config.yaml
vocab_size: 8192
hidden_act: "swiglu"
positions: "rope"
parallel_block: false
extras: ["capped logits"]
beta2: 0.95
weight_decay: 0.29
decay_fraction: 0.415
max_seq_len: 256
Each number is 128 + 24 x the weight over its row's rms, rounded and kept within 0 to 255. Layers, rows and columns count from 0. Numbers have three digits each. The size before them is the row's rms in percent of the matrix's.

# layer 2 MLP down, 256x704, rms 0.0653, rows 149-191, columns 0-63
097:094170148092150107105120149108146119138155125122141099152136131140146134120088129128143099128140126131152141155113137124127134109122148151137115101144087112146093106141140117157137134125136111
093:131180128110098129133115172106114122117125116133092123179133164075133150102171136069156188105136123158098131116129111135143104120118125118110134137134137152125165154120140133117122137148125117
096:092123152124139115145120134164134095136126116154163124102158144158142148115140106178091134149129130118128084115173075112098163107125124152127151106139122109210103162091116126133123111162125126
099:152109138123128140108105105120120150102160179149094095120090163138154104154135139097140147099172102147139113133158125125122151121146098156122149133149098134066109143132150135121149128105155113
097:144126111138139109159139127124097135082127093087147171127110113138100116153147171075117153149138142126083119089132103079139147135092140149161132142172167086153102156112145129147100101187115101
095:138177116124139141107110119136111102131090104077117104143132060117174126164121123132175125105125140141124115123130118133143168096094107130108131120116144129135146124126117112145132109147142135
104:126147133153180121102157109125219133124146124133093129128127138082144133140118158089127121144070139112138139137158146091106125129104133087129099148140134137150173121111112162120136098109123126
091:123122133074120080134153095167109147180131139113140161124117134128148156112124171108116100132132100091135085184141106092113161106099068111124082147126100116079108109157108150137115127097121135
098:131152113142132132124134179160082125111131181147138156083102099123121148107140102104112146147118153149120119121132140156105140139150163134149128139124123147130110133128127121136123118155159102
099:094162171123108141104166134154072106106104156167145140135112153157101121094125129124101113152101141099166107108113100099155180123125155138113098100139127153145134115132116098164151138123132122
096:136101142117171121139122112123134142110064151080163153114079120168133114095143121110159123112167129088141159134140118097134135126115112172127092149165110151110152135128102136149137096125147124
093:136085148123100149110123193156088135111122131111142097148121098098116160130098115107155136167136149137149112157123176152147118135145133140139144126145136143098147097123104138128153093130118117
094:149108162167143116140089121131148139137152087162111172093140144132129129144102066102150122146148139121149124150152103141111191145114159103150079169123159149150078140105151117112155108185123159
090:129128159151132143124115118112106094088130149128130125122139149171112108158135105164138118124151120116136130177167154148147068101123179122140106113125129122147107112122131169161180111160092100
103:152147155066116093123157145134140119157122120116162115127125119101147129153097113103133155122111142101081080096150131115130059084156118098131108129153135112121152114110170138106102123155153141
100:111127148089092174113103126121085116130109132169157122157097147127189117118137126145118145188150110144134121156143132127169158134094134113098077143106117120089124139130112140134130116098113144
097:108112141165123123130129146108151114082169147113130165127165148142053104105131108148125142133157139130089138129114115109098117162154171132137075133112130105150102140107144097173150154156118087
101:146092137125180122115151185129144108121110083165113106129088139147157142139117143144112139143135116094102109127142094147127110164151134129144117169086140125133156118103124139127123119129108130
098:122136135079127096144141136113112127087165106126084160139136160118123144142130147111100109132171125132136139181150117133137143109132128116126097124139059153138105121146122159140122145124069122
100:124147109110172147114125109126120147091143141120154180109143152159077129104171120144083176113099099136108137155128117132113138119090107109094114163124147140117119109158114107174130085180128112
099:128091119186140131143106134142165110123122132113150121121109147132164091152148141132120090123095111133113123110109096130159114137161121144139129123116156124165114153113129126126077150139122102
091:119107174092097135169093141104132132092115121131151145158153115120169146134127142127129130130132128132093092106130150095162110119111140119139109120138142116150141113165127123149142156130143075
104:173127121084107126152106161143153053139097123160189105062081084099122164139086174094156112115122081137120181187122143109120160143175123128139101096126147104185114121150107116142124142110129119
092:111123134148118118144093105103108128145125114117129122135156129132101161121131152076163125144173123139083092140117126143148126143105124166117122109149068099129186141164105138128116117107135144
096:123163125128139108140168142104135144135107147124127123103147148120090076135115148121097160131141137113117157090144156166124166180139140144143074130149137156120154176131161110151142152098140173
091:132053178063140128120143128131120147136132118114160117106146082124124155145124135129107110096075142133135161139163144146149130105140179140141116115120086130088118157153128139146093095152134072
097:147116166084119115126115125146116101119112139148121126117160137123123112134108083138110133125147100133094104149186154075116122164133145149142090121132110085116127123116145127118131135150136142
094:083132134127135112095139170111129156109112150122068163072127123158080106134139108150096119113190131117114112118144091109114116153132165142134141120116120123122121157128146122139168119100130132
095:146071150143155136150108106148154131104152116129124116141128118097108121105122147099135102137093124080143140145150144111142104147173168170127153142113094095142134134110123157135131129144134099
091:167115106110122104118071143091104138109095164164101157152150109146113117120133127098082095094120127122125114135159134135138146137112122126150131149126119131091133108126122150134129173079147138
100:145110111135100126143118126111149137138118084112124160125131118094148150142110154156148120099128166105141137139131035147139109153147110114158170109076131043133106086133091098152122171090080129
097:147107114108099109142135066142148147125179102141108124142125108124157095143117066109122155112121134127135141113130147118092163128131170149133173144082156126131170132100152134121128141118158118
096:131113100103174122119104115143146109146158130152098107133118139106132151156136123079142109117117116096175155085111101133089140148139127126115138153155101121116155130163157132110140112130110147
092:132138138106138129136110130137131110098162104118129113115113123133133097154114116172133128166149187183089100103108145100164063078164114120148101091127136165139146158136126130134143097124091148
102:099098131159090111097135160127109128143143103124111152139137110120076170091138130142146151109106167165156113147146071133146103146115130086087103158110120113121100169121126154145119080146120134
089:116151135089114109141127109122159104141132136085138098112128176139073098157094129104159128132165096135095125109123116121085126162114126085099163172101081135123128172192150155174120117130125116
125:096147131116126090121124136116080139099081138145132116125164149145129128099148122137138085088128130153094116136139119159134133140110136141112118136114143101157119157124136114134120119163098113
097:147106120155122119134102122129134146163139108081188127102146107141108106112128112200099143156134129129150111169124106150126143135112119106150093118127122151122111098111126123106113141123141115
103:127119176136130141137112137125113087134130164115109151119087148134151153151147128116112081132153119129124157126131092140113141169125157128134147155134101109183103127127136093126200140151080137
095:133143128104097146108093138118118120131148119128113164133122164137110139156145108125168115123131141145108127146138111104149155131132143151151154122101120190110155124170141129134132158180121058
092:149128082128176130166124177122121162092143084120124138129110140143124119110108141119115147127136122111135136136119149129151113145116140155092123157130108105128122130124102080156117161128144129
097:124099083138175129122152115109137105136114120111152123127112163139101083146161131106122155129148102136149139109115121186129136105164090122116125063112149152167130130150138150139104146082169087
101:178109173144129124144089120135103147116168132131111127133118133132167146153134126138157090160131139120145160147100152144106114163117135124112130113128133175135123103133134131104128083143107152